Each number is 128 + 24 x the weight over its row's rms, rounded and kept within 0 to 255. Layers, rows and columns count from 0. Numbers have three digits each. The size before them is the row's rms in percent of the matrix's.

# layer 9 MLP gate, 192x96, rms 0.319, rows 58-80, columns 0-95
100:091135138211119132140179112129072113077121117102126087129137137111146123132127101114127153138111155120099149104125085102123160114134156100154172139139097123104118152120164130101135148108148125088114129156121130111070108127134117117096168125158140087118109155119134134159138153144120121113
103:109128125179080129177125142165130127101111144154128116157165100135071103104094112140121135122131101122153136148112111106120130164152129114116130096121142166100092112121137114159078094108133160146122132137148102104144151140112081124122102163151125104119136110099179096080128100119103147147
091:154109095112121156127128127129117147077098164113157136130120118158172134112123124116134119144116095153129111127096125153123149084105120130111169144111138159115137139063118119130122122160193187111086155119089122093076104117159140148095099139137121128145135122091120151104136127163121139104
096:161125093135106119124131113146149142097148089100152137143196138137106102130098140119144182185135131107155135117125125108101125141147129133123110135098087173121117110131133071150112123087128126135128106108151121118104114144148125150125125128163144130106084110138128066081091147124163163157
100:140171109108115134120193159119145118120117090146113147126146126119154131141126115113146156131110122145128183099116147160099138092156163163181138133162146076130135115079124141080088172139114124138080100167108085130103145115130131120136123111116112127150114117140144148169143126163128117123
099:113139087136186146143134106123104113103110133129112093110145104099149149125118103154126152076116171109090116142079169144111128100150127145137145151097153124121139088136147104099131143144098125134137115134148141122114119129080157160104169094145122157082139159147131096152150185145108119112
103:178144123121121125144153114120161109102168080115148128111143126115131106125176136126130109115113114128132128111143118055101115108069133124132100138143160089159124118127094142157146132121134124121115110096093155100119080115116105089096126157151136172142125102134154118162156118099106070119
111:138126156088158104107151146108151160129161153126120116162126121164161147153148141150112119129115147128119132141141127135100150105169180113108084136117127103131148117150134135101138154168126161169129170126095083099125131179100118142155105097160135140153164149160160103165138101100091130142
101:136162082128128124110115059125148128099123162076127107115114142101127160128146093080115099110096102112122090126132100142125101134135118140082156131122123088137124122102161160152139135128136135117131095115137147123126141120137136115132062122150123120158145099185078079132134125145125085124
098:142120100102119104151155134143098107103157110146132123181087140122142118120147154074114153133114113113141135117079119058137150127115176158122106104134138134087125108133136138147128127156145120125129168132121143161113138129093100167092134139184168120138104121177135105166098143151123102134
103:100110133137155170179101109181057139095140096103108114170162128115183154123122095106134145104110121105125145164105143133159130147123131123097107161144138133155109103157117124172106110138134148101147120134150133160122122130137149138133125125135087115138142141108163107176125169148141112101
099:174137169175108139118116122087134121114133098136144074135149135151096121109117169143122155130128136121123125133103141156137096138136134107154139117136111132109125112090138109070140128107127163129137075138161089072138146155091126112116147093160126100157092106112153091115135147088083121140
123:100128117153145111108131118131151159168104118122095110133119154118144087154118124152165155130190145152182146158162136147103132144116137108141115154135126115116140121139130126121118134168156184147117166105145114134145137178158105112132176135130116181123158118130199115116120104153156136150
093:139154109157135117115156091131110122113119109128135130131109119106131174197158181137155139134112148152098149134118105157151156061127148132158183124085086101108127172084134127138158122109099128142138113087122138106093101145146146111161125099117125140142113145145098134089119143123123129123
095:111100115160135117138130105097147171113143140126128105101119119126125144140092065117141135116137068096125168093140124106087135111098138112122102096078102094120134134116135140116061169148120143155115123114119090153109117107145105128081120147121133125092115087144148122083124162115143149111
096:140137150129136154106141120147078132113162140113178105119146133107129122162145125112153102097111112129123119107127107085148097161146154130106157096103159107144151129150150138150138142142095159103078084112158129104110100090117115152150091155187119129129122131145126053107154112148133109136
099:155091146161086128114159132179085190103140147157123140157135111116111132157144122153140150150119123103102112069148139126150144104120155167170128136140150100111068144152127161174124136141181114142112109174137094151106127144146115097125101102122131130130144119108141128117134130142109122117
084:129090123098098113141156133126125117115175078139095137127117137097117157144121136093123113119104120123106125122083166095113097168100164180113101129161098124105075077128074106142134127122144156152128133129155110071130146159125152108132117138121129139113107123089157144133142115156096144118
099:114116068115126147129154107172144100103136160114111131100145155137137102113091171112127153161090170127145122069136177122157134094128095168166127131141120179134114121115153127119140141142114095126116117081146146117140125142132149172126157118145095150128131083111113157165119116150136104134
086:143118125097140113126143084147130147128102179103175113124103125112124146064135121109130098116120147089107120125166118143145141142136121152144115144135114143117105113167162156144139132140169096140092194123100145111167109071133146100112120144119102133151088122097148082118149089128142108141
102:119154129134119117130178112098119100167169130054162135137104145113135167101074157114163108153122134138139171084107135132093138082125112127127091137149099143149136139125144118118135112178127125130110085124129149101127133159124083113114151149119137148133130149163148110136142137097153095092
100:112145091130123118129113123120099139145132126143121115111166132161181121135062149119175131149109129120114089141110135168143113138187154102130136155141116122179114102146143094114146099099127147154167122097148096137099108110082103088135136114105123135121125153154167094090133109151135163145
104:138112194096099092179178114128126107109123138106123136140131150090132134091090139140106135195131160112141135162115154113096118108153132086111125145151116170163127106081132124130171144126143119123125163104111099131101161146093121151139136100110124148160135143120133110137116155137090113128
# layer 9 MLP up, 192x96, rms 0.339, rows 58-80, columns 0-95
094:185126088136123140146103150121097160170078109129099125148129136140080138120186137126139142099166134156172140084097133144133095100107141130103154156139130082101133148123094128122143151132145125124151088126131128131106136127192089132109112148094098134153136113123133138134096096139137152106
092:171144135123122124115107109135129113169108136165123113155134094138069117139108137062150130135172121100097094132119137111156117124094145129138119098092127112111162157136134158109074100127147129172126129152110152098093130179138127092088168160127098112139126102117116121134114123086133157130
097:153119076146114154131154087140134126163105143147118165097170158136105094119154114121149127091137131121122112089165155099099146143116128183125143135110129096130125133104091170123154121119142125106110124177141165124174177111094088119144114104118136165107125101090111155140132119117123092131
088:119140090152107134114089082107161114119068122122110151100103148154170129116070078126179139098110113117127097115094137123135099140117112095137103142107096097119144146131119091145136144124109141116136098116119143121126121146105123147162182107156155118105111137088143137153104149109100156161
101:104100048146124122173137092106136126146107134139138134162116153121127134132135131153145111111139111080129133119148181131131110177104114090123117115136096103132123127114092115145123086151117168115142152140152128151135148135124095092112154164145154071111107094152101149146114131096095142168
095:125120120148153144119107145135153106140105145100070116117108169128125090144149150108116100099124164093158109124119156110112162134092094075126136114135120126153108139124102100157091140102167099117076102160116096160115151100090157135091145145124141099115139138105095136142073133123115146145
105:095088111135123147143098124135121130082086161160118076113109117144125102130148135116138151142125122146126153135136155148126185126174131070119122134091123112149117140108130077117124117117104137131149112153117114147105157139165144174095125104139104103135150138075123090139089154101178110124
109:095093169112125120118124109140117167120127152120077121124118110105107088162148157122098115131177129157111116069099149138145070135139108132118128122170132094154121149139128121103140063115106103108129149115151105100141118083124136157130153121162171113126128153121173107113134097138154120125
099:130137150127129141124122185168104141082081134135147099135093148158151172138133133168145103145140121132122152139125132112095117125089119155169117110171141162152099124131126131110112109114090130094151161157165122097120115150149161108117133137117100133124087094130142155151171174178148135111
100:126129118134111100134164129124136072127085120122140149128139093142136100163086176129114131154120120100158156158161119139085145160124101099181117123157090124126146117124137149111160085125114101113140164132156095143084123164109152123168085119090115129111107133116139146134163090117157143142
101:114108125097119124138132132132112081125153146124096109106111132088146103129126117072098146117108146109147163155109083105080133141151123137136160100092117130178172145135100137147093134145108100141130120143103119080124127159073076083132140137092102127102118148143098123122146144116158132096
102:121103083101119125131125105083127103108139161103138109096128120139119149107098159113083096101110158138102078128139130120134119096133093139150128113130102132087135131124161130155115116163114113143068115071133081100156105087133121076146123151125153161149149167146122113097146135118117107111
115:158106129156120154122117154077117159154118085140081106130137101131124118174096163162160119123120114103155149172086159146120102154144151082115115124121153148089138146129094095123145166099124126115106121137113102120119117117157085116113142134127121100100121145154112154102090116109146173163
095:145145104134133124117139145129159100130151147078125120145123144078098111136089104115110122146107129124128119113140138094111170128151150156167105142131124091129106150129075131112145131097109136184085088127105133137133158158137081111110120088141121145098091086065109149106140144113107141165
097:147122127109089130140107131106121131146125142121158116159091150081132119195110104111139096074115110112142093177113094138133111154133154140147105135136098117153115119081133145127092091149150145115141136153141150114126099132064159118182095119123109102116125140129113117164157096155104142127
101:094164170117177161140113136165148122149129144152135132115132132132133129150099143151170165126163125107148122112161144166172119122129126113102149147110113153134077167101147167076157116178134083135135104143116164140104119123156132155150103135149132089142108170132130106134139153127129173127
101:101132132131161104164137163141168111082133162142108144110116104101151157087098147127156123165097142139127178086132128160126089122126070123125129136163173124165157112119173095146163143131123112139119085116153111075148133120159111146159118125143114121127129148142099114101107140129136147110
116:099125114115161095097109114132151126134092128121104148118107114116118130068083098117133183119130105152152096131138149140121166078126133113112130100101105106132166178122153116112127131108149128138135134125142152149111126087127098128150045119155135124133083112119139078133123143126174102129
100:159107144075173187109156116101121102124142142147147132122125102121150123106093102094099135136093107132160117176128155127155109149163143153133102126120144114127143139105127143081086143156104118184112118146105184122136118121127088107154105118126141115108136116137129177116140169161145138137
091:120144128139127135110092107100131147156135130078107135159094130163123096132168123146138125139079147110128157111118101085139042145106153093117141106117115167155109160080097124146122124127116126084139119111151126101095155152143135112132132109111110130117137153122128082122143146164075109123
123:102116139126117134138099137129147137100087097069144121110120139124155134116123148168167082129148141113164126166151172144116064104149143120145097114094135144116119133099134146096129154118101170109170095165109078149111094074117129147130140122113116172130137122155125130132136096123135147108
102:114162101128146112172116134138164087085091127166134123122140134132108140164092151132129181135100115095154154138190114113136123136129064105128147142137129093117100099134116101147128109129118120168121141121084117112101120120093116140110089123092124132116133132089131117180154108163109162121
104:114149136116088122138096100119154122114114096084098137107103124144107148139132121132062109131102148128127145132143151124158121121123098120132142078136112093159121118115164128150155107081157174160186103133097152147112168139125114114140154129100132134083184098099127116149126101128131157096
# layer 9 MLP down (transposed), 192x96, rms 0.324, rows 58-79, columns 0-95
104:119136115078142106116141103091125139140123109137159127146125113178116146171170112087132170122129129124147113164090125122112117115116144131126169156152088139192151142135093159096125092090114143129105106118106153148139133152174089102133100131131118123108108128143124124108070116139119112177
095:135093161146129129106188125143165095097126114140148141130121147078139126148149137149124103128086129109143137154133130151107147184141108082118127124122155150133100124092087146138136145155132106104144159126055151160136118107105185135127103135118117119134119135099170150127178139153136146108
096:137131165141141060131103106167121144079155098124132097117134126132124185149080117115144137107117147141151107135122123167109138131133117124113090104102145154126117086188125129160106155134152075154164109102107150143107115120141149118113128142127119108127101156128136098158085128126111151176
092:123102182149128110121096138158103156118148142127144107191136111113126147122126130129113075079114122123099163135138141160075146180161127137113175110142124118151146135136116123128158113206128108175124121148121155157150159156123134139126105151133148128129109120149125095147117155117115160150
104:152097123153112105141078111114101102130186139128159116120113151144122112145103113162141135126170125175101093148137169151148120139102129147162105120153103148104108137148117104067132101135127154111105153118146138106147121139158098105101140134114163098095129134147181185108111164122124136119
100:114097134154132140175135155123130115131120108091158130158097154129106089093145155143123148114118072142143162090127153114141092142112134160130121122120115099156096105111167169131119135103142059151122135089091141111168075108113138122135119154146127146157141149162147143143109086141147117140
102:095061103102138120121147158119103166125076111136157106123147124138148157149106204127117143104144104097162122117088166150129119135122152137124129114138105105153145145091149087096120129140105132114129144112131141153124135128104141113133152145144152113104103126132128159088162067128104156090
111:175137144106125126137053157106159158136125127139109098144122127155169170137135150095111087139112114118147113163154139111142179133131116136134117161080126152126095170140136120131123091121107142127155134142087069111156141084104144120149121109131113146107118109107160145116129118111153175122
101:114164138146108126100154143098149148160097097126128137143160117124118126092124137157129125178132120127113100164130113127138149081136138120157175079120141103124161092126128118120127139145119185101167126116113114153097132078117100159108169144155117166129118165089124105127121109121060131134
107:146124170160083143135140122108095129136149071154161121115108126135145124107121146124110103120157149144102140166163146120109091144106143116138146134121140164092111157162130134185133121135062140143114121107141073066114135135127123151132121147148102106095072163100141114122120118128106140123
096:136123106109130127120111119131108130169123097170128112102164105145142102099158116149149145109157136182144105107078133110136126106102127160127130123168094106127155129110104124125083114111192190099128167079147100114140123125133137129118120125136135136140100114139189156137110102085123139098
093:081149089145140090126088146136125162127145116121128145110141122120134100131164118104116108129121099164131142097072092152130186120129176153152112104128119162121091140154087087121144132106156166124104119152112140180156096129117086113144155144132145117117138105155116145132124172125124162115
113:116089108100093115177133151165125150133158132141104115133131122112126124094085111145123182143156093134121088164134102111175125100156059143124159092131137119143144123129139134114112125134109179112117129168129156164116107105124121107108180114121103139127141117112165152120165139146160155129
095:116109148140126159107106119141144140157133159106101163109128124148100101136167093137151138150152169121145123133133136134175143146128151101086137108154131114100129118099145145129089091063091122105132116081113163116080110091100128133121109132136137153118121143116137150156119108087121164060
100:123117112108114112159117134167145104141079147099131124113151129143112170141085142121167105125141120151130103181114166130136156147104105137120114178156153107131115158154148137162123143142151137113134095105160159127135127074096130139155157135130045118146111131102105110125163114101100139111
102:103156107138096132146137105153146129159125119110116128085176106127112156145143137119116144132098192107117134114116116135159129156155168159140156104185145105123154135129115093110133125069123169138122117114123139169168187108128108121129096087132141149115177135108103113131134148164117134105
109:148144158177126118131179159122165099095156101103122140079112128127163119096128150142098121104145164145123148111152138147139104142118103151085111091103140139125140144164144124112144113138098115185103137097101072158113156123159134146139104124150172145183108124140123151120134146137146112129
106:112142169159100098166076125135135113123123130136105091130161159143095164141159116139157159112173192147141139159143117115158142168108162157136126128096127140147094135100125143122136142182152090140122117135095135129088151113127125134161110150162146124113120122122109093162112125123093108092
103:088121159125089120100156121129102104140085130132085127071129156109109121146158071117115096102158137128187132110165134069126138120118142128111140112119180133134117106150143130131110134172154090102116119129109127148145138157133147133099178120117140130160119117124158119140165105090105110116
097:118061119121113103107092123108134127125100151146145133116114122122141141165091149182145181111133145102144144150114136159127140146141115128151121157129121125158145139110113141095138166122139186125135114113114104145147117101172128119174134154151124084154112046135088148116131136118128091113
120:109127173095101111151167130159149147093139132123143134102129158135149127132142148164150134089138128098150130106157139156138135146131116086123155176212152101133121117139094135109136143122125083126142118091113189099145084132101129131132106122140115099161115141148117101112120153149095151098
108:140155117135129149103147136141104141122151108120134178148176110144155117136122100123107103127128105171098164103142140139101102078106114130134122145116097130136143098158135119118205128121131080180104125127149138104146112149057122140140138097151143124101139105137130153098153104174121104138